python train.py --rope_base=10000.0 --qk_norm=false --optimizer="soap_variant" --lr=0.0055
Each number is 128 + 32 x the weight over its row's rms, rounded and kept within 0 to 255. Layers, rows and columns count from 0. Numbers have three digits each. The size before them is the row's rms in percent of the matrix's.

# layer 6 MLP up, 256x64, rms 0.158, rows 111-217, columns 0-63
147:151144132119163166103158095075136115104110136097100165112156164123099128120127177095114156141089159120117133120138112124175184196183184114041174148109106084118177123153072154132158148116169083
103:153134137115141185134074084140133118088082165105109081117119165099128178165148121120130116120120131170111133189064117167135215122176144107160107120134146163081131167113185101075146085132158169
123:077126115163133113088158127208190153171166110185105112097096144110073108137124161097119153130107111128131132117128144148086101104088172091146131122104208143130147159179138064162177120080105132
094:133134113184070216151076134093141178119121119116126137110082181059126174140111145120058122141098098101119127142109146166095102153126137170121133083134132151117121162111164080147184153083084139
090:116106125091139105164058124129161111134089126118168223125137140100118139117117135138119155176114136095161111134162110211198133127144116159169125192122132164154076146169169115130080129087101086
085:150115129159123106112138122168151112151089195096102173141136158070159159079119153111063125115161138136166095072073119061121096143087159146155174103111117110194153084098138074108156099113112126
092:116110118106120159144150079122140130072085059072105146076117165085154033104152142135112136148110078109170140160120132085131134144177109111161134108180132149174148113080162130190105138126170119
095:118052127143079076098178129117127165127169093118153194068107062131124093132119138128141145087124170100112153093112145075174081101121159162119148153107161109144088151149161159192114093113125112
106:128134111143094169126153193171136108153074153161163110095092139097136096171138117123158158121145128143123218142114139153088134202154110101134135086087122098196161144120133104099139098145052084
110:124136133160124126119130137175089175161133087120144101121126149174136186113083087065118153128126101142164194089103164100119144075123144149107124105131120095143090057110150101151109188137042075
093:140146143126108084184085214126095171089101101131121147119134104095181164150160106111137146140103106098120107160154187141124147205110160154114102141137117109157196118211163111158118153144091131
097:155081134090116121111094125144147139061112143108097140100068184143142093166140126119134146186096130120203148144123119141140125089131215100221109168142123114105104096138154133087143182099148134
094:161124207128121126160142076137091146126169073195169135119140144109149123076170130119145149128217121077141102166150127087135085112122165143128112102108096106071114128185106129137154140078087099
100:080115136126142183128113143137134111109134140059156141183130180142105121085135130160065122072053156118088087169121100146074110095154156127182068074125105138087182131157115101137101134137130115
076:119140167128161122148099165117124109177122074111167110135117151126155093119141189114166115172127146193049158159073125101140155191132143172131121166097074110140086116117107121111142075105206118
086:138098156108161108126126123138164113087189027163136110083136129090113098114142113127170139151103131181104146204166102086138187103137151114140161190133075162181136137125126086105115132165125109
084:158139090120117132144121154147090137138153079170140151102160159088137139101073164083139140058154106138143179163129126105132151176152192168064150133155060160090137125097109124169054121126168115
103:101156092141102188135167171146140061124101093112097175163133182131122133133138150128119122122136154144089121165172107158164087183107102118117067125099188123076084126166130039157169112125119116
088:096146108115118074187102089110155111123093121146106131136165137171091159142126118101102126129148195146133089068128149116145088067070187092096089140202140145120107156098156116195121107124110077
094:118122135091153140168127091095150108097084122090130160117136095137152158106132087123150136135134162119174164143091106137087179094083151033142136140056111136184132122177139081134146148095208092
123:189112099159135119156082100104138135117114151172143106096114081143128158094158158202070071134143095122128160139170161119132192138122167080146104165161174122079147121116139157066100097087084136
089:124144125181131121172157136166077142125124084106130171145112099088134088096118118105172108152098173142094082177216052131183160175135170115129116110118080109141109059102134169114132121133128126
110:138113169130100179136132113061115128110081123179151092102086070088097133107180135154168171121112078132082085120121109198157162134111174125142137065122160134119097087153172156127174113154090125
118:147184106140129183175176110153176121110090094113095122138169121176103137159131139172126155127116107184081094109145156163099075136138124138111073150080101036074159132126111097130158157092129151
083:088058124175077140149125160095107065130108105101192093113136104149071207161089139107151146145114103114102154097062194123126128110150094071147137122155167137110120137157119123127106131094151093
099:114097079160133160129124156086187201170161088127151151114181076172145120146124099107113133204108081127100119166141151145084156189081164140129133092131147101082091128133137139180146087127137151
084:101137101052103134140107173162121142143088121156122161113117162154111138127140171154159151039202114132165095117088129104193134118190183149118124146080141136154104164107103122121169093148155081
094:139152161102175112130192109093141167167150106102173198130154115119107072138050158108100061096164124135117061126167103147135144157168135121109154159108199110132108075147113141108134144092122127
085:162130095168095107163101107181129103107122083122164147088121093068134126196116117146087116163082128144138164125132164059099144098103175184116209156149054117099137138100137140119103138145113110
087:127066147123124107112140113170169119170125166132148180153096196082141114201109154097143150127137196123077162125075098202143151139152163145088128120160159109074141145116149118106142112071153119
086:188093144091069111204080093162090144145096081117085119147206135148116122101111130166105181123109166136118120151113137124098162061093122156161129139146127111137096150152176129152086150119171085
106:090046115166105093127134109205165156107090145108128199130093134112126098141134138144131115097166120175096141150128088127081125160110132106158126099082139160132186185151212083147146111122145132
117:142067146123135122151136124137141154128142151176118078115125095110100129145097143101163127110096166172178192117096058073053134136085142127156118124078147100179163132143058157151117173082098121
120:129108150146052142114129115186168153067105136135131095107097159125121142083140131160106170119186102123145182094187125131076104089091173078144100178186136139085103153140133149129141177083111115
107:152114153126155143167127133104132117123060169141114084083077100123103204134173142140097131175114105151112171158151147197099114158135126100132122108054116186086118103115114149061092138168169122
102:123153138096115132197117130136116081058196127137172177179168115149123088146112130130130121068164096144150146101157121092133166116107152085154151182117170100193124144097136097153122125117066072
123:122142145128110177057141115102146140081117121162179151107085104166096127096177147057147191120173106130097168131109139177087116165125179126125192134162157104090139177157155138126104175103100129
091:111100176149090187145139102091108128174141033134094161098069084145090142150126144080129184120110149126101143127119143139173134162141151091141159095084159068142116140147092137135053128145090143
102:125122145086169135124129176114156073110150061137145118170151132135134138190166109123116134100140080142135104183072141175139187107064136148163090157089143163137188128107103154195138159138117078
090:131061132133148133089170125153153143130134114141080121075137098082104115122112181099191161151133151136135104130156135155122130132203138250114147093100113070145112159128123145152136156162076142
079:080139099154124069154140118158130102107105130037141155154122181122162181129083091177129127144134069121126089153151174154098147172139107141137135169134094117131101180185167116081100092160094093
086:173116120149141144217161163064110096121123093173154159165113089115113131138110079145139132087100103109121146100107121172177143124158135084126157150117142077114107061160082085160122168127202124
088:120072136182102152162151156084129112128146101141129104154127149124162148115199120135101166157097141142073079115124098116072136164097194082160165142157140127194129144182117121079117055167138120
124:108127161166106114083150136065134098101129126139161105166133084094093097079180188182136086133092123174098128166159190184124072134122126070136118098110151112074138105159128100162144126088106111
105:071150106134102152109156099091151136187123112139142108111160191167107118132119150107088146107112169114040114119100109080146123169181172100126091106133194107129110177117093168164151161109142066
086:103140103040123152145095126109115137131096135071120102140143141106175143119088113112104198075150141141129188111115158160137116152207161147114156142045153114115118172138113114163124063112176140
108:093160129077081154138127205055176081113084197086125128105139172154120141101123164120148094129115098161142119114160167169111104167128129091123168125107146138173142072155139166119126065116147101
106:106143100185147131104142068094127070103104102113200134135142129156112146166150163106137116180161123133119125187196171132086147110122154122164102122099180199137107179104078131116149085152116092
104:120116151089137104101192116115122173083106135149144141153117103118072130136182079147186127161151168116070173129141073111103086171106098119132108123160124080156128140115147150033128114078079104
088:143108135139098168155174058154161110142166101111114070100183189094142078164130133120068118120150160080146115091144087131144070160090162140163114150166094102121098177113098151123094139076108130
084:116152165145101078167160131128132176156147152079066099111100129121107117122166089073132156101164161081090134139157157125181215121158135139134133155067091089171182150144100093145117130115087144
102:127146192174161140165128118163124139117112160094101026142079125142074155131183180104144165129130117151107126146158111144121095133118142155133145168155093183106130122091135100060181189119098119
092:120094165094099093096105187164165139115202121121155117084152121075147121108103104108132136098162178141147188094110136179092167124072156151173151160117157174075150187140179121132114119136137148
096:165089135113141112147061082116172133132180149073151073106136122115100141139127135111092132129095192100179085163120154133115206080073175142117141198119107144161175145133136162153137155111144111
084:113133059142138187134099102106190082117168144119125125087144124082140118127115117133145118076099111122028127104086172121129148151095129131086054139115151122088155144204108157129125111141088169
104:190084147143174048123094125139104118106178130107130165124183123099088121129185127149169126117104129132130132142142097049197090127127160078170115129148092139136166154127199143123113165107165148
092:121141135142142148138130102081137169147087097108110169101155115139180148193173174126147131123055097093104115100160152164102018100156145106167103106162108118139142105106123114146114120109047113
093:117116204126161104088131113100166154050130086105127157154196140134142131124124092129132187149126068189121057117171157114115168169137141104163173119142154119164158170151128147105162113174121117
121:136104125132155137098156118093142130117105134105103159145167153101075124112134181132137169160180163103129146125093113109165129189197165134053173110096137085167181132169075097092150183093150098
087:154115164068151131134146139124125124104159090094152102132170181220099136138135191169161157116153105122096166217055170145119107158073135141102153122165177128144114132134118124132173140133125126
106:144123152173086099157112141180175068093158152152158100099131120072116141166142116136150129143091098158142190160124129158124162146136110111187154139149133179147189104129209138205128104107096104
095:157091087161138064118146146090144101128159092150166155141138158137106123145131149060143162146099111130091186104189165084123112113107126130146115097193189175150151101167117111152179071084159107
109:128127166139122166153166182121184112089147113183155157167175137106110159127171143162136119151121076159132057148071132122060095132098139093100067125125164093075108204120129140131110146124116136
098:096081125150110131153136117210175125156132099122176066098092125158129187162093108090185160148117157136147165125141121149138183112140140137147084066163116114141150058064101141109165134123104107
082:157112119135100125099163079118143143158148108164065136125189131103075171150173043083084121141114131095140080069172132172133059120137132169115162139156122077158144134131136073136147133110099131
107:205123152148082097166132127082120143174094128133106144124089111043121109128160161125173159088109151141112148143153081099111148141114107149177125161087140168114183152120169138039146166104128164
106:089186107125096174126180093143193094157150149103130170102139096156127182136173177120148147086131129149099096126116092114100137186129149158103116144151197130059102138189119135096106140074147153
125:149040160069178085082098128099131141104094118126125087082135107153141131109139129175133134126108128183105185143177137107084097194117116153179120124151123186104150124119099132103104090134059115
116:162102099150096118085098106147193083082131137149119151110218094133096099074206104166131170112154142148142143145134103161116064120130159176104109107124126138139188094140114080100159100128129150
095:107079071123138129136169072126109116046125111153204178069165104106113078122120157157115127084197124120182125118123097153165121080126130079125113119123142140127129110158137164128190102136139086
106:162117127120137145129125114178166067143092121155201143084151156113176184092130129145158129097114132113145136133141147059090133070138160086115096172117169113183100133067144200137113117167112092
104:124162128135115109140106160130180111155143050092127117091091092160152141134190137076131164163116107105191121173112115127114128155088102168166101165070152149125145116154168059088074084097111132
111:139115114055095160089129186094143158117142157109091065116126149100159148140165097146159111080147134106148187113125148156118122141090165172146144200158177119076152091130098182156146092102139082
086:077115105179116144114161112162099155164046142139119144080178149103182117144148091121116111093085154160139158077154083095130123131107170115126138104073135198118148151139072190128089148094114123
098:116088155133138052139108091121132096141147132106156175123132172151051141141152172159165116168132112119127145145145141120103091158162146073119130168094156070097126116128029134119178139121195099
099:151081150096122108166202161068077096140097132137103116129086104147116226148124135117164140123135102115160153119109117077132129141068170122154130150126106167148024124163116136126150123115128093
107:158134117159075102128176085104127051090135132090126132097116133109150092086133155149117094143152166150136119166140199114112141163110117105115055127110153099184157093126146119041124068138175115
109:139110116126150095075140149193186080119105138178150088175171151104117096122151103146125166100145082133144141181121142158137166124120138119177077110154166157133157116187133123164175042085132107
080:149094155140152148159166162125130149183139141101169176100071160118093102114154101176111175128113154157182152169107054092228124112109143107127122111167072129098116113095127096104148155115103150
084:141108098152084129130128101098172049131183118148126146140164132114065133129153088108111145163096112157092121148166168161150159148137159119130130139085092119099158199169127083230137133087131150
091:172118165149134086133168083134129107077118062146093131090165124121180085083157154111108120201130124136147101180129138095157142125152143199171101101141126113135121110122195192117056138131125124
088:188098030161098084179149157119158120073105130126163115094126090137129151102118125133150072153140114123171198131144144134137187102148158128164105136107081145119144169118127122149086160181072133
088:116119112169155059201125131199162203147075149081096151117113116144101151161126112154135180158140109136124135128133117149182167172142086118117148168159075116151107104165128115119099152140075079
097:127136112097152123113186156139114127086116120082102126142094118089059162074097136162116119173139114167142182141149182148138121163162133148107148134126116130039173163097206179117101168100158111
088:075090120124130126143111131144126147089172122133138140137140128095154125095119107126113092108171122160134186142131159087140154180112093148131077128114169135136107035128110157144103168119000114
107:132182130118171124112114127140136192085103093098161087128128150129157149189054108095064139133122137126196080168138165155101135095149176160115100179137163150168090092105129149117090100088150115
105:150180145129133164103129144124174114100145135082104198149104143126144120184181127123115116092169146094110188162154164114127195094165149191084146131091152158107077116109141112165126127057092095
098:093114110119150120145129173186120161142129126164103151151094165104116146127154107148146123122130040233137151146090188108104136129097107106104092108082179133133117134140093090146089168070165088
118:119083134092141177122190098192189090179099087076095158081138110112125171110146090130095122130094183135123100159087130153109168119127116044153090111161158128132116103116140176100150142100143128
101:141126115108158168168176174074100166129157116117088145132121123109067137080137162114110099128171114207140062099132151124081119086172119149129144126069184118074155118143130103068133131177150143
106:133185116170135197130160136110107093068117100091112041137108145154141155093146095089115085114111149127165139143210090163131177152129184105127081132110100120138134187097113114172153147142123119
110:177145152137085158132133155136110097129074093191093144091103174119124141206091114175165151129124127192183154119105128113111123080075168107149094161105104069154163129128073156139122158095138114
095:133075190147097077133146063116145152141155129117136137166102144124056114121051133111110123135151081146122111127123148155166130126117138162085158083121159057091153163201152151081109119083154149
092:137101142090149111131155127092195098167128149092166072095144191087128165122126085149154196056095113100130153067127117155139125128112162119074139066098130126147149174119113155147069121113101148
090:157140118129106170119060130160111079109105069153172148113110122120062187145079113133105197141154119120120148109162129105140112146155194153127109091123164115183122156117086160160096121133213105
091:173116091044121084123152105183136114133147093116153136089133079131115172149147129088127097142170157092165131145137142106106104058084165091148137208108141119128127083072153088114111070112111128
113:153129112128127141108167126095150115105135155103078173105183165135123127110083141108131107187075103143139110114157085142095139197132189132033150163101105082148168159131065130129134163120141073
078:164106135099111082138107130106087106123114115161107125150196139122125130103191169124115189146116110128100163204068170134122150138181150127102077168118145115169133159148153141157138071149214099
092:188131186144159100077080117167134138060148145115129152164161128124120215101147093096108120133140133127138084157171143148157209077115164154129052096119147126109119152117117138096149145105100153
124:131091107129068070100145099139196167172108095138163127095109154112056168142099136103066166140117122154084175083107124082110142155158166137178131107133087132093179122155127148083103118151101157
084:072107142104110089106133163096117058098180128081084149130145088102155135116126136129080214103142167144118154169133136118126123141141161107138136139198110104179152121118098172163176067160095090
095:198115087069194199160101087106131132108109130074165162127117152121125129137106077136134132126094173125130153171164151065108128104126117134158131083077169177156156187083144112092105127142124115
095:175127115057128106161162175159145081113090120129204118097151159158152138055134071159101113135120139146130108124145147154135110106059127112172120073113165147136102106079150119164110056129155113
106:169109115167121141101147110067131146108153165151166186068161146152132155108188096109087067166118141139141174120152094134133133148122144098074127159104179113161096093130080131114173188057136134
111:156150154149105151132149126097133091185068127132175129104141140154078118136156102154193145126142117180155077146118182047139119119177168132091148079150137133168138080174093101100156143159080105
109:110139111131122084137104097161123169028169098102148134111124115113148121109158168098114113084157166139158194137179116082114192129114118045149107147145136131100122123127121155139190193130097101
096:168106056156082141090174112141142085136133117156181100162151142130120166130133107067069106086124083146177144125134135166092137105140126163110138100092146091109166180192121093137073085136163095
# layer 6 MLP down (transposed), 256x64, rms 0.147, rows 111-217, columns 0-63
135:152108153122165150107150117093157148129123153100115130104178123082138149101144129091169153161128108122177116111121130076145183176142130117082168073101164088168193149164031116089147161079121103
098:117109197100125121121113168125064146148179162131143132119144162082158136202078135150105184187121147097126133142116102059153185122120090127107187120156120088127137164189089135147158137093129135
138:109116133086104087133143089194211093101113077168108118105113105102123130105172144054133139138148081131148170172102116085091141113099140146195090152120138162108180154178110179142119145134149131
096:128126120152081116096163081134161117117131087097091184190128070145122087156092101124093142150084127091157159176125140095122105119097099174104134172083142107080138107127107099035114151161176113
087:120205178092119096068109124130106082125172132139088096175091080171153107205135100139135109124157157106082157067120169159131126123139122112082137128092169151160180113100122142110114136085085149
075:172122074148171166143124100196158088086111159170133126101120072120125149129090171145098130131117114151118068155130192133102149129108181121058129185145121110129094117178196147125109130184142135
081:096126096134140117139084170161124120198166149164183073168131072147146118177142083116111135110122145139094135101106150166079117089065125122130096120117150114104090137153154141133057060139062107
103:113128108114173133084145136129069153108158145149121154145095076124151106191092167099093129159118134125130164090131147142116132127065109120112247102176150106104155174165145153171169147081114145
102:117108121085200157078142116147159165127193148155135131118100108117111121134114116186157131114128156124108156064136117186110112148112098178076151076152111120061126115062146090066169112143168141
100:169128116093113173160180097166100105146109118064101174160150132114093133134115134112127122121046124110093166091123119102129145161092117141127183171163104191091119102073210133113154154164123092
092:109141182121132129084171068128120136138154197117128179153151118128114135138111153122161105212188098096092111090132089170112138103137150104142121165133199174189126157115118144121122144129202163
100:090139073170097115158071127145058138145164143076130138154145109147132123157094130150150126146163142138107181111151118171151150077137189084087190187140167130162119145097156129097200110111165115
100:175133140150153095083151136105164099106078162125120113183146118099070099099137157122142128080127140147137140164142113125110043168184096102179127162067141100134153200113100108075144102139129079
099:040143130102155139112098122232098160101126090085105118122124179157106169128171110170117094108127085142187102148131114126096139109107134125173129084118114146065162133085127064151151147135133123
072:105108103114125146139137118149203088164077124140108123102145137070148182138093125145139129090178115101096116079166162127140111130121096120190069100138133089177076170119169131149090080124058164
101:088141169097080149189105092152133118138172206105154119097153201141163133166110138131139163090148175109111101086172131152077162101179146078165158116128151198136098158138112149115124099142116126
099:099133087107170125164111048129104150136129138059163113120116154097093090124101136135133097144181120153109153159128157163132091121119099171070063074138163113187153109164132164057135149104129083
106:082117149134202111107107092107103084132177085154092147151087144124153136073192081139098112121132093170108142148133110148154167108149062084120091120078124219103138123104116074128133114124121118
083:126143134175118167166131158128112120129114155146160149153074191163157102182163171166122113188091143151129135169114100082133097123124090123086137086069142090095206148105113094127108183115078152
109:109128126156123108107158190150113152123137134097084118099142141122080135189180146087163150087101097123092135120206135159178130171150146185182132151191145177129128071091089146149105121134089098
121:055144141122131140134118103134125220184175144111091124068155165182151075082105129148126138075124155114163106141145173116196142147131059158151111119146121108108122069142152104138113109161137109
097:148136124128104135112123112128117146116079182156138093134173142123113107156118114133126144079137106105171171100081190095143082059119129181226085113117162138167109185102160076175139102126097121
111:095120065111114080116113104140122125141133097111196145143151104156182111108140124132173172152184132096071072100106160160094195163138179158168108149147138178099193084158145142129135124123113091
121:131151137132149137103152116106162080143137178093159138162142122102130112176153173087134116066199143147106147089126120180134114115201128088075091142144132153199079107137134125126181062134170158
074:143085144186193148120126113124133055115074124158101126125167164122132110174142088089111156122090142164171138174113105151058146134101166156131087142066128099124156119139118077127051097128094124
104:097083097214113142146162192086152134096112086098138141151167113116116157085116148104036065152164129091139134158121117122155115169123145105096092138084148161114110139132160090146160162127111072
088:152147110104091122087124079160061125212165138141137123124151123057149086142154193106124132181156143117093158106112151151113157122098100153073122111158102126127145142175105120116112098217097156
088:126108121133120128110134146123100090114166174162096128059112161128175128144178129130104148220063119116148162138126100118177128100141176139180118118159088106089138149175164152180121063073134099
103:078176177122133112123136154080169170122098120096134189157135128162102164120170131123187184089189143122160111129135116135115168177118141141195135119134200083159156116128132132100175095078111096
104:118108150141083133155164125090120168181110129116157160112144118191086137155153127093115131129145103151099075110114097189081089167156153147138137120159182104137101147106200094094112112082202069
096:144146178116083169120131106176106107184107125061109098090101120104122172100136080143092148111154151124138121095113114149107166083061121071094146092162119103150096152104169054090081085134109124
116:110124140124212101143105124075090095129150127186115140055150104159112155194183086127115085125124144116173092117158166139163179131148152097101083150165087095144101103118122095140162105108172096
117:124183126124129060161054135129101174140133138097115136093123109083113123134114152136147192190044149097156132133087103144159186148105164121161158135106147145094141135103177055129154154103154122
122:071080133177131129087152168158146183078145147129164155137104120085103131091130085092150180134150100170102106156161085103105138046092178101133121136134180126110074178103111143117143179140129140
104:167103164149143112162106189090116161147120153130147127082095107138087114148165077130191121139129106149124140104137084103207081148138189150109200118113130138146205116129101111079118158091099161
093:127117102152150127159180203101072144157133141135132128135117174151173114171113101155139111073169114171144105107114094185161143173105143136086086150119134125162127132109191110200101065110082161
134:102103126137121165072088141145183120071125139193159191184116181137124144140123087084128153144090112112130126163109106083075153204116142119173145113122131145105176119087112145128114174122090071
096:102105144198111191108108130130142137117150153090109157131128129151104084116152159073106103145110109119105156142158162137101085200129068183133149182145175129129154178163140116146136115194050152
104:132160156108125127113137067131125113159127143098119116102155123091127116135105122111156204105169159107136090101107179115166146074112137158041101114139091072127212163123158165160129172127192154
104:160127160115146100127129059099167083175140144082132147065151113089166181127122160086099152163070130113146167171152124137127204136130163181091152169173106120085131112134133162165163126152089131
076:119138119099148064034089132121050126139165173116163074144099128112173111079133137158174122142129103122156161101107140125134113092121056077161148067103102189151135120152102148106125132139138116
081:146079106165117107145096087158139130127102114117116055118096082113159143162136125139067116085136105133078135121126171153073126028057135125129097093099167120102091126118179146138117082138078129
102:180167137117207163134160125170148139132127134110165138107147166151145086124132150162086094073141155102123157168127195101134128134141061127122079136081087096088075153108120126163157168096142191
116:144117124175144154144165157090081097140109115151109122177140164104107040110127124136107125130126144177110108229138154099099080111152116162184120209082148123154108124163091111118094093106138127
109:108052152083098107122160106095144137156110127141152156167099167187104114143159181172134100152176152129097055066137146110112101148128098138164130160173106202122172094171172121140131133146145128
076:139133149200138175118127129169037155157133148147083119149118149099129106132153097166081099133086130139108086172136136144136097089091131181109146096176125056141102089154157152104071139143074158
111:208126107143148102147133119159112146169160095072150144086140095089090080144156105116145145174135174115094127084155072126081081100091166159140103182133079138122082168084133082130147163154119120
110:152170137110114102164167127106096122168107094083099189115191128106090072047153161089108092117115106173106133165142158135077113104105116151162106081133149118121099099141094096133190121169147083
106:070123137112082083083072156133086098175114122129129115101132160164137115126111167107085146074138085161145160088065164129138078107179127157121162136103129148123068125108127140156150188179157184
095:141133192128108154148188109102110124131168127125126142095122118141111110138112130122096155097165140144112119122165107048156154128156134219136037188120105042151113145105127157112113178127156160
088:159138078160173168106104091159117083096097145133209129140153142165166109098084120126144083144134142131198169160103132120110098123094046080081097122146152130106088158091105137080121104160113113
095:115189124173118165078096134104131181111126122100097103151090147128063146124121140072158171137103131168163109115117140197153146170085122121092188130160122059152178084142144107091118095076125126
091:079104133127135123111156161086186118139082110156088126089119121113094103081123160230145158153131135136115138147108117109120185131118119132197178155091098088136130100181082168162154116084081108
093:135157092104100135110128148138127111104080093226097142125099094122129138154144086173082093148124133183130212132148101162156090142119080074164113127103145107135152165140116107126142162077082069
080:142102183123135120125170094141090148134102095120139105106125109126134151140129131129083160165181130157224133114122109139093060129170108118138151150132112112201119091027122088118162149118166078
104:148112098102152109179120128110173106133143100137133112132113147133120169143132131071171115202146101144088038088149115117088110109121117084121156155143159085115167085112079153179075132057156084
081:076183099130095125104075065089111084123101146132039142150071113146174123116160131125121110173124156116146084147108089157064161109130082113063124157112161077164106120154121119114115126105107147
105:097150086092083104133159142174105121166093134092150121128105111104079107118108123065106134085169160135136149193090131112156137097133102131134101147154139189112098063129175157176094180081195114
107:145147176084086120123137109043084123132178135127125187137085150167079153144150119108133156197108085147074111142146108123091134151166080080088137143155119106107148159090096135134139115102144052
082:129152138168150138170144134172127163150151148204132066151117136068150068131085126156094112167148165132150114109125111117163072117145130136130200179108124110143087112177219127156127108092147139
111:148121148078091152091143149138142141148139176166135148066147127159150158165135122114109114127152091094125093103079187139182139159132102167075069131134139101191188115134076116056134090108165160
106:109171099110142103107122074060120132132142165150092159124129097085113092081136188099142096149146168152059079184114111142111146124141149118102112147098133171096137176182162182156077117148158174
108:197155182103123164130147066162147182163147118096131141116123125144096119158164094129115120158193169097108120126086126180116082161106145161122079114145153079197174153153088133102106094093124089
107:109170110151084152204113163143132144138094144114159171109101142110127090172103092120078093160095122138145177132071145129083128181141121153114163156154043080101143168109119163093131151112172081
071:125115151088137224140083125206106142097126133147150093145111158106107127115141168110124136114135079158112176176151182129133084094103146124161126080114118137129064133108182158137079108119072075
113:154138146162153164195103188139107071142125090150143158171122148150092118080130150100131169125099170148124142183131112106155099145124097161228139129123104093199140182095142184147124136139119126
107:110149090135085107094169072115152173111084184149119200073128141172141116157131127059137100149103125140135137175105180183131179191128154078129108165113130157170142162136148122135159154109163135
118:099138091106097118113160125124192121147095134102132142097154145200135134160110126150133112100152129128170161071113135114118211148163153110023136153151110088101156076124094083103138107148111188
129:091110095141097078126108124079127152105068142148101122112087079103063174147135171126182179129138100085123090162084127071090116133114149137117165109153199101144142155189115139110082148115095153
088:149157146163100117148092144124184126165161101136164150126134119136118157114072121145125155115112072147225125072123197144106060165117117085158159157143141202102143096104172156116122136113092148
103:138171118123090123161128132149148127064154074108161145137122108165096150154119110127104155136087109172161125115150183022136116102166130159218172116106128160088136172154098157142162130164134100
102:139121142136179092106122129113127133147117172069180095103145149108130174174104163104146158055105130088159123102128099088111174119106129070114125172114132144092139096112114140180238159168116120
111:123069166174106074108171127150140121122103104112139132091124099146146184121107103139122119149155078085177083178158142144134121105073113131127094170102109230133080096121091156190139123140094135
070:122145111131145150166119109135140119084155110172122128131096108096131110103114108136127139072100143143131184173120205216110117121107126115148052094114145064153095079115169079086103072157086122
119:096095116082094123085173139150142117111083100111108088121152143123158110132144105059094143070150115106147089104087083080157187132113161143107114125166111187166116147096189115091074096072101146
102:085117131114136109102148130153102134126157139075112113125179146144131101115128132098104154169093181097150118148119145110170120151167142203084204193122152056086093060136139127149145152123124200
095:153206141114102146104134072142103128112131189152106122152089101059116112149116093118101103163109148145132093201130078096129134123053121177113102111085148110117201130158141111137069159105143110
110:142167092079096106154108141139150093151083160163142137109130114122153115140135130102106195123132101121119110132131081059093127141122067099121092116143092135082225086195114163168125088095153170
083:119177143100111115079118043086151156122144136117147110134128131129131147082101103172075130147121090175071116142158145177143156104095093106154120124082148151115094168102077090097186066182138099
094:134100132138111112108096126081136118130143167101133187064164185175149122133116140132123073160136134115127150097107130148165136113198151135142139170199121114065094114153146145052181123092121057
096:140141146090160135116069183111085167150103210178114118111185130126124104151073108138092198084077110133115116108096153150133087120098140154086173153059116086121099127113119152160105140131097113
088:164112087111069140193161172094158128105086131149113130122105102139068154116155169117139142137124114136115193047122135187132110111170169126192102183148138098171150159156114170140117109135178112
088:115138120101080202075102099153116116146166107148136062124104107126147128066130102160121078125133071080137123112065150074115096093082086127133171082113142157149163097084084135137132109160172136
101:079121063144164064071131130061155117153138119153145163144101136118114115115163181149118134036146082097117110111096088120133120149154095109143100108096073133141086090198090121134099129122112155
085:136103168144103136091196099142101132123143117120105139119105159093123090174114114103174179073141129142194129078083142155179111127130177190099152153128100121082162108131095115155067152094139058
126:152153148134184157114182082058085149108154133151079096106157106124081110184142089063171143142118155135129144156074110133072152110145146079173150196108142127159080095103153130125145123108115111
105:096110121166123108106153109133140120067102117122115107106124153145119167111120122123114151141166174104116134120123178158019109108136088161114107113049137124054083052108077108130089141103145090
109:118059118189123133062099117102115135102124134221133083078166088133125131157142099119141178111105131183168103129177132145150101114150107127110103078134090193101109147110086156091162120170137121
139:121110112178170110117122154075091144150122152160129128150172120111136108082091104128175099106116151141155150152208120109094137093179138091069187137061137136128097068120173113090162150096075147
092:079124197091152111198100106123160099118154091073068140151124117137157159181162065138183173088158121098078138120142110107088121169078123115136125163098171142121138151129105113107111128104153181
104:203123126172077103078123107102129086137125169118113117119174161106067143154108143141179111174107107141114134116131117178065114116111159140060081136091102110116148108153082111144161196076126160
099:129099138154179127116134125221097100135154144108088078156147180155121070137156102150102105140108111055169109083152123149123118104138139161068159155108108125125093140121099144210110159163176148
097:115174091109089152129135141122138085129094167192116137130121094109119092188141109136154135141136170108103131074147143184118141185157150078170091202154158180208137124101089122150119072147128120
094:135117208101154126183116073148144113146136119069096138147191101165095077119139163152118156098136120100143172139089138113119114116159166142096160059120121191079092111117112145142181104138154067
091:109172154069131155120119092086152129098111179148085100143103142135149160135137067104173128118088150195118179116119170135172140129068072095163107110131134110186174142119110176162140101127068095
083:142163136076145143146201077177108128140083142106073123150189118127109168124105157107170154120141121098152101132084102096152133090110149066172176178080099117152158083172131121107075106142108103
108:172177132148136146117135131098150175117063114096149149142154167142068124105149134152125160126176155081174113167092114136168116147135146101106142097141123072161170051138095094178157146065186109
086:159111096161222128128143093164172074102094149153067096139098108082174149143146118092135078135148137103142102160164119124115145150106138078172153074144105117120132057149181131146133180117107154
083:058152090083151118138131128091133174158130133109172123137106153151193108129123146170131125150121106098143082117128152176061161115119109100116053094142085094124174062125160106109126089079191139
145:131120151113121094113102128104165163168110153162164162164119129164111160144179117111157176085135119159094078091128107141100138130096120051044070117138180128167181136088169100155115126108106183
080:116099128139127156138120155165156098107116122167165128086119124125174117125116103064112122164102054163088135123122136127110078097032087125132125068129154132075079127148203145081083113098146110
098:084117077111154070155104144115135119173100127077158167052131155157127140122174088145156147121156143100164127170186179063150126099091173159106087119200137103131114141088149120118148108135167134
099:159131137111109110096172138097119119168132112092159128137197079129168107076120098149157123166159152131131113114151062067123092095110123095032132108171115128093180156147192132163116107150171143
088:088174146103159114170118182109104127107163073057086075126152131162136110058089122130172166138128139130087065147158129149124186082106106116088136123139125179145165108101162101148131101167133171
101:105155077099142121145125144138114123060157154157122141116095167127138168130105122062167143167130137141164113153109080157145115161156088078089150186118083018188157115124130116154098125117124168
106:165114123092112060118101101156139183109135147112116059095124127089074190134141148087131149126104102124140160133145125139108080136128164136212128107132149143122106117116114223195138190144138114
096:111144135114078151167160082147132101125115105166136151157195165140186152138093149081119094137187101109131089057083134145131128089170109141122142090116179139066116136136142133128096162193156067